From a checkpoint of a small transformer trained on Wikipedia.
Architecture: RMSNorm before each block, rotary positions, no biases in attention or MLP, untied embeddings, gated attention, an embedding shortcut, capped logits.
Each number is 128 + 24 x the weight over its row's rms, rounded and kept within 0 to 255. Layers, rows and columns count from 0. Numbers have three digits each. The size before them is the row's rms in percent of the matrix's.

# layer 6 MLP down (transposed), 768x192, rms 0.166, rows 591-663, columns 0-95
086:131132151076185092125122107128100154108166153132105108092139133147139092115139121144120126122086155075138159157124126088130138133127112111181142157079133119110107117111128145141144113105146132112153128113129071165146085106126109138139175077135166113141111128092111109130162120131141177154
087:148139174080130153124102131116129088121142133119127144158132122155100128114171115114120128159077135093081139146158170122100114121143082116123076145119137153145124124131149119116102136123114127144118166147092094113112096156088128132125127102076109102132165150085130135160148168128145124137
096:092112126113153116118106147141102176155146134116129115136142118133121143144173139144083119167104136106093134135145145129163135169147153133110113130118141080136145112145124116088088116129098144082118127136136092103124097154127090130121081120141101130123140116159129129116106094136152155113
105:124102168107146109137111124103140120134104147095114150141099109095109097127155146098108131163143080104089112124135110136113157125134101123101059137125100078155139155158136152146172164106114121138109135131126176175130145125099118086116151131107147131148129171144089114123116140169148151109
097:133165112126098105161109143126185095156116124129158150149137129119165161157145183161087142123095131113096113117095101119138122149137151107107093157098171137143114113131148127182100136126110130120117131127164128129073156098112136139154123110136140133074096133139163108087091132126144123155
112:123117127097126094109135142095142110144114121133144072154137119136147103139166122109138100117108144080088133124133131110083120120142122132138056158118132122147161104102157141146160171117137119134131131158121135132123153108123137147097166093133127129117156086090149131121145135113124116161
095:142101125143091092127124147166097102145154151125096110083102102114122122130115163094137108125124119098123168096127148115104155127126101125121152156140139144152092158142112118121106126122113101130120153163122105121170132160141152125098111116111122140149136111125136140150139120137132132114
094:115132154150120131130160111117107172121138169178127117082079116087133183153128094118167134127113092117096099152113149110115153078126122133143138110123150153163152129158100168118128133116148166122123160127126098141121103113157147130116151163116146136089138150126166109117107166123150129109
101:085100146105135151135129124123163124163145099110136127158150120150142172179103101096133133084140094151133133103107099112104158149149119149136119127181153117125124129126067150149111113120120127123151153134129148135071084115099086158133117090172094131125123085108130164078109117134112135115
103:129094118119126119094105177130122085136091111123161090151091096122115153132169124135131127137136103098123125164083127113131128127106124147115108160080111123150151136133138097142146166116071128120134119116123142181134164138106088143154155108138124126142111146124121111116114115137106141137
122:164175110145107154148135133125089122159103046120137122165149169120133099143112144129126149152104151125128131145113129116137123121144114162102129118117160168169136130167115124081159112138144162130136114142138077092162104144100090146166147160133122144124132111126125107158153113146144113106
108:175141190090142087119133098114101108132149131102112112124100125106125167146108066152124106096108107148110137117143157120117111126127107132102118094123151134106143087107108130138141123119116114121145138107134095113134175119134157118137121120163126146132072128144105123095168159124074132159
091:147131116132121111114145136092118161152121127091098118176132120150115112129113108119097129134121121130124154127143131116109137141141137135120118136124119147136145176146102116140151153116077135157117138158138126116131104125150102124124135143128088071121134146122119133140159127092091140160
104:172138163133181154114150106119102138140135143132120138130126130134104092109147147106107184116138086146106127118108188110123121110143122137106119123061097124125182155166116154170129089141149213124118123137133139083118104106111156139152095121126114104148134136100120113134129114136111111126
103:151155139089121098130142126079116110098148103118118111115120142124141142175104145130111127106116122255134124122136136136139132135141131114104135137131114130160103104130115099157145111136149113112119146155129194115121086141125148133095094143151138097098133124132100100115171110160133141122
108:142165156155092109108111132079145085121114117087115116153092130105133107108139093144175141157110103118138094128161088116137146114079115091158134139143152127147074084120134082141113124144120129106091130146103124124118131161115129080153115128158099116158126157093130101115144123128106106142
097:100087142064172147103126102166124137170130155101105124110121140133100123100137115165140098157141115115149114148151144162195131130125118124103121149097149092137086147146133095103150137138091122072121137110141127143102144107059142136139137134148118133090105085139076122142095104124142131147
092:129160129169072096139108145097142152123110160112139136116139151111142137157102138134120181156179164154138136139128133098151142127129107130117128121144122158133114126117145130101129141178100172086118082119120110100119152128114143105103168078150147140118059113118125150134053125119151096149
109:144146152134131117093125114146128114127113127125142134073101089091182142153166058123159140140173102157105119111122162128133123132128114154075149130096136160117135147122134129140125095110138128129096108150149101113173115112145147135129154114114098128115124165147110155130130113142115110132
093:129065115137110122173128128141144166136125140158124160095144164155125121135095159132118134080159104130141109156145127164128121120181129147149080139101147116102125150103129164170116163145130158101151121127136129154136136091101113092136118121144155124148117152110116117144120134091081117131
109:097147129150133091120116149141130192157130146165138164191108149145168118127114066154143123146094112166142124124162138124094152110112149101158127134092122166069087166139146158123098097157143129116124128137113097162140162129089140152133125118112119148143099148134074111136137118079134127128
102:165076141135141137131122132094175124120117119105137156118110092139115139109135097164127123130155112152161160163153110146118119149164132089108123072133110089131118115103100121126134085150086077081112158116113109112141096092116113178141117156094152132129115129069139126114143123150127145159
102:093160144175187110117180103153146119139153118131129163113130103188086146133141136137093121106147097138123041120125101115127126123087156096114131147112165109129126126095142139159154134132118154079123161086096123143113136156136132075142130085127110109084152068137121100171111114129164124130
090:125108130129152129126144114068137152136139164142102175152132113114127127101132119121152117097127122138081176148135152139140099125126108151125065127100145157135118129155118108140115066169144100127144109154133107151155113133081110145167156126148129085124137092142124110131148135138111117162
095:132085138168102098109092073100149128124110161170108102155100185134109117145080141093117115168151143126120137129122138155106176159185132110146145155128135133126134127107183099127157111120141154123134089180164149106117114124136190141187138134143104114095125155134136153137099100138146138121
094:149134100136100131112138154152124088109085166111102087118105100128133115184120117123151144097148149123122074141177119135116149149125162111166096145148133110104160172123124110152138139105141133177115154149137158165118188145117138047107112086110138126129142128104124123134141119111139174126
095:128158125139115171143190097135123147125106151127111110111135112135132131121119101135160127139166132136116153122119109153140142145125181121128140125117149186126100144100127119128115131131104125120130154132152110171154093178083141184122132103089090155157137132086156133127148165108110109204
101:124131158145127109110154103145150139100129136162152135121123121171094074167148157103148152177112127165114122156130078139147181102112071129142134105132153131152146101121091127126104140104076122141164178141090144133128135143125140122150135156157129131144104143102135139143127108153141151109
089:152077121159129144125138140127146175129146147130152113164110152115128157094076115103116141129113155127141143114114158108135096142137101187145127141117177124151148139095120106117136130100105146130119148128166129129126159075151106118120168151110143135159132154116159207121122129093132141135
097:125133139120131125108109147133125132086154125095150116113085126113110078111125131156093119155149117141115136115119135149155176138157168111160100120157150120116138141158142096123121165135177153191130118162150150091146099144137121119131126114116075130098134156126074139166152150132111110156
096:120117134102111092130141146082116135169151075157119141126119149139108114155180154150146128160105127074147110155133121144108092136136121111140125130116102133109094172116110086154105110149132126134164159124141143158124148138109165102130116168138137098143117108157139116158126085154082135137
095:096117104118123142158084094117171102176106110156123142134097099172139121177111134097140128133131087101135147140124189176148128164106114102167102131112113147164112137103110160148150139131120128121135129115178093143104101144130093148121177130127108115132106075163120148179129159113134140133
102:132135177116119104120098110152142148174148104121138087114150107141127125142114122136140148116182118149102107128130146101136143149132170132152147158117174085175150109098076122127124140053100138151133154114131116150153146145109140129167121116080129177133168113109118123154128151127141140141
096:117123159125121155084183147108129118137100145095144146139124143159109115118150085135124102125136099154167141118110092086128138112121161125173133083127134099153112127133135116161117113121115098132110133118142128084140153105147124108125090160129120175109140148128138110111128139123119131161
100:118140185115162119099147134147118111145123074108102152125162126138165119131105149109112114126121097114104084123100149147123117161111149114093129167169148170146103126060131078153179151145153141112140108138093160165174092120111106104122131124108066129111099116154122133125143116118111124117
106:135146108143129178152175117140184145125105121140074119136124145146106124161111186142138123118135111104177142130097119116125147161099150095080145143131116128124127121137104111129104154106089141098103136117105112169137133130117106168155167138109138091101130173136151129111146128109163176108
097:130128123104138109138177138101136148098143133128163182110157116132129148136119135125132130147110106134082149120125101104130156153127106120103137195144126114123121156132126127109170142160072118121135126132141097098142180121160122154168155103141113103112100145122143159121128130086161102105
107:163121142120137118133150114143137127109147130123149131093131112171077124130108147108169115099145127145111105143108124168112107147084129107122121154107117142146096196085110128159135112109092110121168138137105130111151173118086090137147122130126137126127099141137159133102103124154133108111
092:100146112123152129112121123109131106156155154137112137139137116150126142163138153177099153107144139095136122114107092093154148129172102102124125123113097156136146137162130114119111130125092161104102132076133148158131136120152105100120173208115120092110148132101100111145121127150165140120
105:128117124139133148077116121130137109146132095114156134127142132112095148146072155119134117113103123153088157090139164103108155138137135099124154135162144146094111081118070101097108090086133144129115105095143116091137143126116098078120138104143118129113122162138119133115115141121097185143
099:108137113143126120122142093128137082106110095131096072157195127120145142119137134131135068150102153198120142137128107131147119137131119113124156159110137126153147120144114150104128109169126103121076195127135184119116109119115144108120091142127084127129149144103156124139136139107151107089
105:116116143111146129195133154145121136129114130147097103129124102157126132145162134144064135143118167108089153118166156096125094104104134122157110144167129111149151147151122142113155095107143159110146138174154149095126110138162087120129091088165145138117112101133127158126115129145090110132
101:119146191141134140139135112099145184130101159170128071149166098093113123156165135131102086126126154131122119133118102104119108118108124109103167124131136108093157113110161118093093149180122142151147122103147099140136106116132149143183121130125114118123147127123123173089105149136138116175
106:150100131127131158123158157154155155123094149121116107148135111156163131110111098125103144089191104150087104133098148135085096170177126149131160098136138115099128107099123151189111128116163124115103091142115143128087145148170187129119102125107125131076134118141138136139149119102177118145
126:105105134136142085156123115123073144121133146121122109130108108143099137104156129120161120129130091109161144122139101148102106129112118155137179151118126132175102170111116155141115117135053065113113159159146122141102118132141097154128150147139118122116088144148124122123160095091140102154
099:132137143135122139115127134114171148138097154124133105121175137169112135156117139121121114106121130102140077094135150105146164159174112156112152117104146111152143126116116109162150123133136107130128155116130110127145106153123102160141109136091124097159143137128137148160154101133122110125
092:130114147123134129123125116152081115117096158160163083151145200105117066121153122117145144176124139132106091140129164124132100119163171153098106168137124139124174136129163164128106112128137143102090136131106098141147135125138119117129108135143112120123111110111120158128153151126128148098
103:114121148176109142129164145176144129100083151129086101142157168116135144099128106109104151144147108124102106090124130158118142122132159120094154099152166122167130178159156151120103137117134149141183134159133075155108089120109111159141148103108137164120102104094115177140131139129167140117
101:121104135166164137138134083100086145136145069136122157112138130108158115118130144104140110131140165087159155122099149105148118091146088188093114145134142109150149162088120114109109180148127139121165152118159150161114164155132125098153134106122126104141105112150091154098124115112144122140
103:108162158107136093107113133132121085144159118140158128157159096146126117119148134073130127110141094168139131103150130102119147129121122121146146116045114139135103099122176139123119126144141074080078124184127117148092107136144156132143128171134133106110131104106104099157129137155089124098
094:134106138171163096120145162085138098128129111117135160070147092154129139111119145115090169110119138199138152130134136146132108133126135125115138115094162121148151108114123133142093130130118122101132129115114133148123097124117140124094118126128146124128159115102140161147146156138189142142
099:113108134136149134117143130120105130234079118124108185109093189140078112174111172132071106130151117127104126120139163163176144124149133143142151169141121118137131121113118135129094144147109149098115135111101145101142131121136079104113137160135122083112165097127124171148122102141142129142
087:148164100099195112116121121149077104118134133152112127095149114137118151149125110168131120122086106031137163109146122110142121166134092110137107117115114070147110143138079105127105084126134168138157091130105170092098100126174128130132113113128090110101158124098111134129129137161120127128
102:115093156084141183083117104098113133136110154143156131133106115125149118148123061129116126117137110153097103094147124132127169138119148124116144153154134125121128126174174140136087145119153136158155121075123105154104165097089167157096160146104166140123162192122153139141197095157110113107
125:137142130170162133111153113107155130150137110084143137094131129163114141131136093123129115103123110107124098126134124136161074134100129148134108159108172116098121178113130130144131136160097131111149152123140138105119171125115148112143130136151111124148127134182131120156120106118125092137
103:093127129139167138106141092137144123082125076096135138167132135105154126137115151115123178113162130111113141125138116097137106142106109124120140115185156100174120100122124102112091150096123105136100155148177096127125106112146103112143175145135135139114108114132151141132145153125124166101
107:131106144125160149102137165132113149181116150134117125115120083158099128145127128131074128155110132069103108141133160139157127098145157113095117121176127130124134115168113134139144127144098111064128124099125138135135105115089084127127118150095112178118139152127142116117120172148114129080
105:105099142146138102096131169137152146168126108132145090160145106095192162119127145200123116094142139153126086101110125151123094177132114139120076148132164103111128076159087150160115136134168113168158103114172136155113127141110168139131119119150134105112128131100099108128056084118105124120
095:138129184133081101121187136156112129136131123081154127172126104120097170159140070082167114179098109162135148141106110090123118113148094087123143107121148116111089110108133118159083096176085112104153099111113135119131178160167156136086143131135080087115144135126137143125133122109158131136
103:143150180095102166154111125150073109083113130176144152124152123122145081117109165132119084115131123070080137142113147139147161138107093133116102119115111112125115151147140068122123119135168095130149118118120122160096150110112117106117107160100107072155107130134109103112133096105117163121
096:097145138172128103128148141144167123101101128154115150114145140119118142106095109140099113113127129097112146108152104116082116085131101135139093122136115094150098127147093120113117122116096149143145102138104142131105105125151161173082166145124131103131153123154175169093097137101136150094
103:114115121111146090107138150135125126097109153119119090163139103162136169123144137094168104130108106190102119130141122170153119092161144117096136115118121128119141141172123134162098088143153108087137114132107123188104119133078156137166129087111112103122120132105120128046144094131131145163
101:109148094112130143072135156119140131109164112131115149126177129146128117104142112101133140115155118148122097123107112086113139169107133130118145090126123115142129137100158136106115112141120127114131126109152079126107153181181146096163140103099074126096144159147139154115156163109148130190
101:100093153155122124152133114085148135172092143142135102173094148129132128144138135135125153131100157165109138134117099143150154128106168070147134187134149152133137152120084168102127127146120085121146149133116128092145135164161125094116169114120136127073166112125107121080126178109107119097
104:117138108114087130097136152145116136162155149159185106103127100128133137131114122123133164123153121176082136116147137129132150093112043204119110183093118122129097108164142143123114123114144098099117085133157126171092160077105159121132102091115176121136149115088152142124114127127129111134
105:100100139098060138141149095113157168165125092136104109100133132179116097134096109100130092124121128171101141147128112118114135136132127121109105156127108121158135145159114145124089144113079174117121087114147146135154106152129078101106094176139133120111140166120123156164138139184115162163
100:136114164149100151106163119131137124106093111136144094132140134161076105131140115140130147141152102179146130146114123173114091079110106148110180153138119081160124099150108137127110118112095124130119141169164109086154156150122099144153134117162099114117148126115085126157117139150076144125
102:162146113151106096125144120129135174132132114165093141091127093142146079102115100112122122113171084157097137118132136125109140134103123111086110136100128128136170147070113136141116132198132092144111149142160084116130126128079139123109090140148085151129136138147140151147123109139139109121
090:096143144137061119115159139085126150143157150127148136099133156124108173097139145139140146144117121113163096125158121098142125162114129096145102110144139142147112130166145114172114106125140142119147141172157134179137096100124127130136093099116182107145161105101149140148144087125109120102
099:126087132090126132090099185150116142099130117163141159149123110086171142129141138112135127115125130086141142104137123149129107092133117094163114149125146125142145120116084175174134136116106104131137109124108181140142149161138092098118109118146160122095120133096141106118132095135111142118
103:133129084127126116152162130148159159081135169143120109119133145139084160133156098140134153123170114106090114156115122108122140116150104061104085162142144143130097128151118109123138125103146090141172105108136095165113095138141100142139147094139123161133094136120124148137180120098108150131
108:110109113128161119122138141129136137114134161121112140153157149151173117100131097090130103120135118098121139099155125118109133156117133201151078131121153127107145133123153135154136111099135188106149072143116147106107132134167125101159115111106119090173126162101090107142134137099137112162
106:104094102101150144145127130159131135161167122135109142145115137113173131101128127170086138154101080103097153114101081133109113144128145091084111085152150155085154107122126142097100091148127115121134103124136073120130138079107105128122193095116115105151131151136121138117170143100113135127
# layer 6 MLP up, 768x192, rms 0.151, rows 592-663, columns 0-95
092:133129110186127126069144088146164109103125117121147097145158146116145147139100113142115152150162122147153133112141149095141117156122158084113133138109186142122088117124138089119087108095146141123149130107141124123091136107146147117113121113155115169119104121145143104134142124128108083143
096:110175154107147083152162148148135064121111149159106124122147073148130113105129111111141153101089118151125106077130133093143148103112139112099147142157105150120120135160114125103107154125105132143104135127102147156116133111098174153160127109090129120151114086114129137087137093142093115120
098:118133159106131145176135096132095113129139121116155110156130127081174099093108145132137131115169124128136099134136126109154114137135130140147140087135112109130127145131124171093113176118103084135168151153127157148110156109137140139107114108094092158132120139122067116161120134102154148145
103:155124128145135108086140129112128113158103076104123122127110112144149098197098169109102169123104130132147118100110127157153146147097103104141139133099132134155120125127147165149151144084142125143126160157105113157123125111194089160145144120148114113138132159183110105100115139141118119115
084:119125199074141126150078109141108144112130105125106145135141110114132177119176165103130131101111087169142117151138135119123094078110122157141114101141096105109147139106157142105140138117115117130095115082128132149105148125096145129118178121122151193178100115136120118140095112111136095127
098:126160141161124107121150102117132119144143106141150099157128137167122126114156128106098126090112140140147148150122134087163085118135154176110140153084093126121132133096142111169144151095155172158106108106154113143138088142172170119123112077158129157102113129142125111112099126106121112120
089:129114067107113113097097130145125125163129123105093131114182086136093079137093143147145112114107148119153133124156110110114100128150107120139171127149135111128095118127104148129077101119114124120134108089129091175146138126117125126093159085098138135153108111127136122144131085142129108133
096:129113093116082119121147131065144119091125085098157140118107103098153131125141159119091148124159115117140129118108163129154099094120118103118110097131126106141144142140151131113147165096093112142130172099129133083128127115127095160093095183071088139091091156159114112138169094120141143124
107:123182147128137131143100114118116096170129134152147117117149115147116094117149152119096130164118129128144139132139123102124089060104118129146157116112144129145121135123124137137151169137128130081130159098084094118166085152101079126141136098164144128157122170135163123085085117092122159134
117:147135123108141120188083101153104116142125156089136130174143124127187120127087127091118133105066126140124141126147143126138165133101080122127104144140128114085115112105122134096135135134094142117104141111098122095107147132116131120127161140106088184112150075123151102126109156150077149185
106:149107127159118143133150141138132135130133142121123079074122110128104118120140106124135092108093104108147075146119153094157136104128141181158119160128157151106144110139124119154095142116093135140135112106184147128111140126147116100127146110133107125143091156146151134100176150122129138119
098:122097143106093137142154143068143093135091126069119144109149155113150128159121127090129089132078107137133140120092142112122130150153093132109109132139165141144117169126123169132126135102119104159157106132130126148084105139131187126145089184112130163114116112126146121105136133120090099107
100:089133122111072166105130128118162094128158122118169131103121110113160131157152163151137121110101132175131137123101115115167112105147131115107143128152081141162128119174131154132123152117116114127103142151133132149109087135145141104130103130145098156099104122117107157178142121117080134142
089:148119064122153087132116110122118101128160159139130103130132150089123103144145139100109148143102145123179150140144142090121146104140139202123172133142091113112166149151163152157142114127130080113132130168159133073115126159131166125150142152108141153104135088158131164120135136140130176135
103:170107127144196138109113128135111156101127139139092142158112156158162113133105183138096152155097140142103140126134114069118137121131164120139123163084156119110154095136122138118111120105130163088120132101145135147142092119093138119084153089148132140120107097096100133112149159091117137184
097:159114138135115110185082103080119081121142160113112118097125107160152113134146105114087110174161133114118137143141069159119123175145172074156095132123112125122152141090105108152154167122154113131122099154137105128163123123122169169135157124067134146112089128158141110136122129124121132131
096:097159075131121107129164125117103081118131145116116102154108113114162102142102116172184048167167123121138127114142115141123145103149164162143143146128156144121155118155077132125170096096150109139105161079125136181093134132153109111103093169134106131060101156144117138131132112144101127127
108:166107130129147139102124100096146091143125124095112110140141072134121139107095097124160191130081136130141114096137128147153156118082163143082145152099135143119151162120139147121125141125071116126141107139134106144105164087133132112165149124112139127164137123085144108121111140195101083130
099:082158104083125130129122124128101137115129080109129127181139099168127137110150096154142137148128141116143124184141122158125135136156140144101149149165134135133100113113136171107147111096136097086132106128119101102116126154164125109137123122143153152140142140129113149149165142113159096174
103:124177104121114109128116127145163127138144133097161098159135147150163115128117128132125129140126153128086082142138163153117113191111154127097173141127159134109160161174143126077126206160092129127152121126149143100127125099113168132116104174117112147111123080136094116073121112157113126105
103:138113108165123116137141144128118123118119127142143114132085129100096114140097107129093139130077127079095110127132157146143132079123165096148110122132135126125132113167124127137154181111099097169138100181129105136091101110112150125154140141110099115179149166168132184100095153158110113098
099:108148122075107160150105106128170086128128158098136140125178113110120121168128073056150123137168136150120145110161186107140154113139085176133175146182119154130136134140130116103149164132130101148110141125145165127113107110162155180100130118091129114114123140159163123142165131090126111133
096:123095092107106127187151137171115112151128137092138111128154119141131146133112106139124117141161146144142114133103092137137095160174169126155139111147147136125126128106096137120117146131135117122115140109132102119130137152143133137111150137146093136105138173126093100080119113123163144164
098:134160127150145122107088136109114077106148108126109182109125088105140146096124125147098140095115118132129132155122125082100102131176125138069149115114165172183173151141135162129112127092135100125130081125118127116171148115133125115129134102110162118145140154153068120121118095168147121154
096:135107147104118156124100114110119112128147114135151148138092097124148126110100120127135142125145138127152146150101156087106101094118107119165135148151108089079148146165112155109118157076127157120131102116076120108107157066141096112152144091174148085144132180150133118103144125129118106128
097:130130099149092097125104130115124128164114133121109105119096140088093113145120138103149130086116115142146158147135115109117137094117124134146120116152092097123165130120077083158114110130147145114112158114149178152155158095179112103108099137113138148132126123153114149162108140114116136099
104:150110121143144114093117107105110128110100130144106151141116126135140127141108149120128147141123163143084103108135142143122092144182103140135074119133142164132152146097125111122141132109089112137113113144094090116117082132099110100118150153152116130081094137139110117151138138168134112106
099:137105157113105126139144133121151173216141110148102084157097115119066088156089137117127129108126115153167109134120104140173192096129110147149115115143115110129096140187140108127128121146144129165138099121137078133087146136147127134134117141131132111098113159139133132107113125087111138115
093:114104139085123141112122095147133116099120140118132099114147102131122149143122164116160134134120096094141119132119045044123143130122135128097138151102115151136155136147173136098120084108101147132113118111099142151101142121151082166145100115126136141120043155122167101094119110129164148100
096:093156106090120112130157122118132073139114110125107137146126164104142147135090119136157120167126143106139162136128130107173138135088135109176128097147148156099131112151140116091145171150144097092106151119130120137124104105141128144144158113125118109174137096105077101129146117120081117161
100:088153141156188130149101109144149133134175124132155115095113112096119154101156151110138131118121145151099087117138099152141138102188143140137101131139084156137130130149109137117101125105112111107120128133115094115129150119134156132126171126167126132160129141130114113109111146125132113143
104:157127134115078144151089129136153135054144142086098149155157110105118112133104172137135150122075127154158153103102083132144159112136136129127103121172118154124119088137102142141119155131117101113115127116113129069095122175166169095126101141140103162099132119134135116116096134140138163140
098:067162143141138159140131104143123110135122153097140150078122158120095135110151121115149102108163105135125142149133134145100148115113170146092111099124188064154136113120133123122140136135110143084159165133145123150110144102118149131158128104135092168125122127116111171096139117082075121134
102:125165123080137129138131151149142098128204119129132134090153123111190117098123111153122118116118138149141112157127191125181185126155092091144118132145094142138126168108127160146124131143096094168135140135152168124151145120120156189122157096089102168128129153124126119160121104109099144149
101:132117142112144161092095113138142125104124109172124093126100156149138114147156129108143135137106111142140089102119131133147164162118130136132153147132165180148139146104148136139185107121163118161107144101125135094127118131118109115122156134100144125084108137124110129116111098092114155124
099:120132126122188123138101101136166140112116116146142118100163155129101110139110148130127154165099124088167130135149112120112120105110100160125163137110106148148148138064103151086115141124131132163129117138113131160093102081149127128121129145158148132099069101116189144122094145136119147145
103:116126092138157141126147143106103120110101116114124122092119119140112081108090116144120130127141100139060150115074155176114128131125129121142107115117128163130145137163162145138131122118143083157105169145112148092152138174145142111091130118153139143130093113150161185141121131107105153133
097:155116119138142117150103140138145125120087156084133120121105130162131165097136115109133140176125126128173129144159097119090090135163143122111087105154146156114116125135111154146147156124145142136105142129115137166111110116103121120153154120099142172145084135125096120105134100148136135106
110:084122153137164134125155145117155067120136103182137174104096127114114117173159078116113118105134104113185137116141139124105126134168128092062131130151125112089186102118163117128133131111136151117082116106118116098124122114137124109076108147105137116122134116096139136097150149159089097120
105:128147107141121147122140098142137105122155097127122145122133132142157104116119100092091136139153113157150126090150118112144099104158137145138119134157148105165143125150153166164134113181095143117104199124129139072119138115119103123149133173141133146150115117089135129143141135151105109103
101:124092115140110109120094144106087108097139170112170147120134123172159138132133110134122114123117131127164155101105142106160135066130131150136114124139142113114173154108170155076114177141082163135095148108095111104130102109152133134126151107153121142094125129124159149101102150118105144151
101:129125100118133165122160121179100122105120160145131151125138121159148089151114122152131124129116107125095158143128081116117122131096103117127124117144096120130129139217133133104129124140159101150122166148114126092081135149132163116078133110125116126113098114114097076104124129114173117168
101:139118075119110142094046112101162128097112106157134157139115085114110154150118143106143113145110100155154105131126084112136116116122129126091144123128098150140118151179126099120129129135130135117137108131141135157137111110084096133153105147086107146083139134117127150114135153094142104143
113:099138115132137119143077147141110067102120114128134123110138164153179089089150113112137118152123124102152136180116083142113122107113155122133172186142100109150149139101139142146102125158113066112117133103143122141138121146116160167129128125106106133120080148140102150155141092171152095138
101:106139147135140135135119104123145131104114104111110127159142096141057114104146132102152104105121108141141124105085145136108122125134130155130134130120131122160107164155091119166160158136163141113128150098128102131128104167160123165104154107110123114129123143140125151153124123161117156110
102:143153119143168157109126108061096146126097072117138100151131101123083155113105145141140138128115085116146118110103099146118163134139156153167113104116142099109111133165084143136167134139132143080136098122118135146102127108133130143088116129087134137090092130168118114135094114089138156129
097:179134136079107124127137130148105120132144064124149119147135186132115153106104137119198118116088118160206145154120115146146158147147102140135133165126134145154139111082105126130169162125105141107138143131164160128181135104123115134116170126119093132132131114153137105148082140136146147149
094:145178139140165095132115106149153182111114118127142108110149091156112158107106153154135124132104137129085130071109134172131110094118155143140122131093089152113180104121115165124133086097114104128156158084159087105115145122120113126145142134116121098089118151120138127108121105129133101149
106:127143104087167122147110153094148147117106088092173116125116132127142135136136123108091152141122154166144106143116100149147117146113134118098095131117098097149150117163173143154136135168149116118107146115144115128111105140138134118165101187102161150131104087163076169111121130109136130144
093:123136121093172171142133108114183125116117126148121126133143102148156111118112142143139086093127136107115104113151166147182183145128112121140124127149135140146126131138123168105105164102112108130123141140149103118116138125132129127119106091122155114112117136127091102072136156117100124103
094:178126141076148144136138151086091137062203157088127140150135136130128108086155100079109118108098154165097105146093135109086119160109146115140163107110147154115175103145128147114162140152116131106200095126122098142125101115122135118128118130126125143141113114084114106156102124142128126118
097:126118124100183127117145139151136149141117149072114136183159139135134147129144141133080133098111119123127143142118114076127137124107180099132125143146119124083133160145129133106167117136116095102068168154149115097120100128112128162098113136135113122129085142124147133124104162139159139134
102:134089119126163115136162139135119125131124113101139105145107097136130092108092145139131161124085102106129134112134137123161120091096156112107136133141159157107121128117136108123156104132137056151118126116116110169155127143143129131135120115088146115082140151096122139063067101139125064128
099:108098103096133068129111147128158098067128175189129114171117099137177121117124147121147131123093144144128104090149139139106178115136105131114148116121104104182115102127171122131111107104139152124114143124128128162080085121133146115096142146122117120115159125069100105126113189129150103129
100:105121087114157135080119100129139134146090138119146151125085146192092091106145114120147097130103103131126156125144111135160149112106121149116130087108109149131113131139151116112084159084101128138139119128164089130125167117135156135107094109175150116155129115092107140106129151122147121119
101:133079113120128109174115128155153156108149098110147055112158108164176118105151164143095128122118107159137155098139095104130098127121127122166102131149132103137126138146141149136132139122115108113143103121144099137069118106147122176140123093064155126131106162128103162083116129072105103150
104:146139078128126163123146128133152104131145104139140123135130120110105110113111105166120109155140150119125120180149109113069110120150132132116100122124158131126112119139128111144143129094111120120135138118099112125155131116143122160135177146163113137085106115126069123130098085112141117144
096:139097080136141141139123116110099118102106148103144169134109088090132149161121134109090113126123130134120092109081109111107198140144129106153140136173103127142105127139160144097088143133131083121088148117148105137149125108086118144114156174093105158093146170143069116101142122154070115175
100:117157158079141089146087130141156121099150122129146127132086132112127161131135159119106099100119122098137145145143144116125137126181131136127135125167130109090104155136117117147149064134127142117094094128138102174076104141128157090164148148116096146137131110116132147137120103156127116162
095:122091150092112130150167096126110102112155130103156158107149151099115113118145145132081105144112150174111155170102122149115136135123090122132092094127104140151164156146154141126120115074141125078138112139172121130131144118139129074134130103102109123092106142086116118113159136097102127130
107:120104175187153158116133163125119150095157083139175142117116173062145120103118128158105103121080115141156136132171118141106131171122121108103126152140136108111124128141142154148116116137144141122097087167134081109119145135142133078112136089065154123146118125136115119159098127113160111143
101:114124129109162131126145116085134144155100089145120126177116109143142111133111176188111136112123165118118136157097174117144116129118107097147143164162078124109143156174161130131179171118119119129126172134138104123127142115124145169158125101133133182086142112151101109151168114104143120121
102:105145130106131121144079091133155099118117136161108130095125136087127102126103114083115180121097143126114111093112066141122193118142163140134155165137144179128152154169130133173174176144144139122133118138124151121153135130091106149137142161102099133111112126074089122114108114134137087154
112:118066153129127105140162158124118122140111162108159158127147150129147134167110152140127100145119111131100104057161101161145128141174132141162132149117126102096147168101117110100114160108107095137083142135159113128112111103156101148108177111109123151135096124146132103132142092139127112148
102:151135129167152151134083091119101136103154117101137178114146115178176153144090130117148159143091132112121134139116106114142127118120122100167130138094090147146131106104089129126116140118126174096161112105165125135134100152107150100110116122148127127116128177129127112178122158082124120125
096:091122103146124145119110108140123103100157127129129105137140081140163135105168174077125128163158133135119125142150136110091100129128140125100137117170175130124158140095099149116144123082149121114112174135127109157109099099151121129101124111105142138167145128176097168113143132131130048161
101:115152068097128105144120150155132109133142102076165107149122128116096123128139129098120151101085153135122115165140141124164117132136122131111157141156083164105144081119179150133136178099095119119182118085135152088120155109091148153122124098133152125134106133129087173125146149156132143155
089:137105159152184131120131088103161090111105087119082105169100103104176154157151123102108145101123094131121080123140111122121077123127083155137149126151165118111129155122134142102157163129116132132110134143101114131136111144169122129142102137104102139086116157084109088147093104128130115082
106:146144089099161144128105097086140127129139141129130115148156137151143140125159126093145172122119134151121104071139150139120114165163143145108147128159129139164121091132174143080136119117115181154140119094113129138101117150128168095119128120098129149120167176162134142162168123140158116113
097:171123138130135129173110111124132082102175128111153139133107108141151124111133138131115154095173165135105088150123091105126096121105093105110147080138124085155119143165142154147147158139127144132091142170125119169101134125123123149125147112115079114106171135163117122138101184119139122190
101:144105120128130124144103116132149135111126121080159122102072072132097097132108135119138119069110148184125159172107109087099129158177120098093117146136136134148165107172154084127117159114145078106141159183154095163134134163093078120134185118093114161108111132131132098115131114141140117109
104:145124119069113169140141177149102122155075153102149071152110102134123106109114138108148153138107101128139111146125109108199097172145133128131150106106122132138131122110114143127096162107147154119122123137121117120138122126135121098136107138156155151116125092161102125072110147131131146138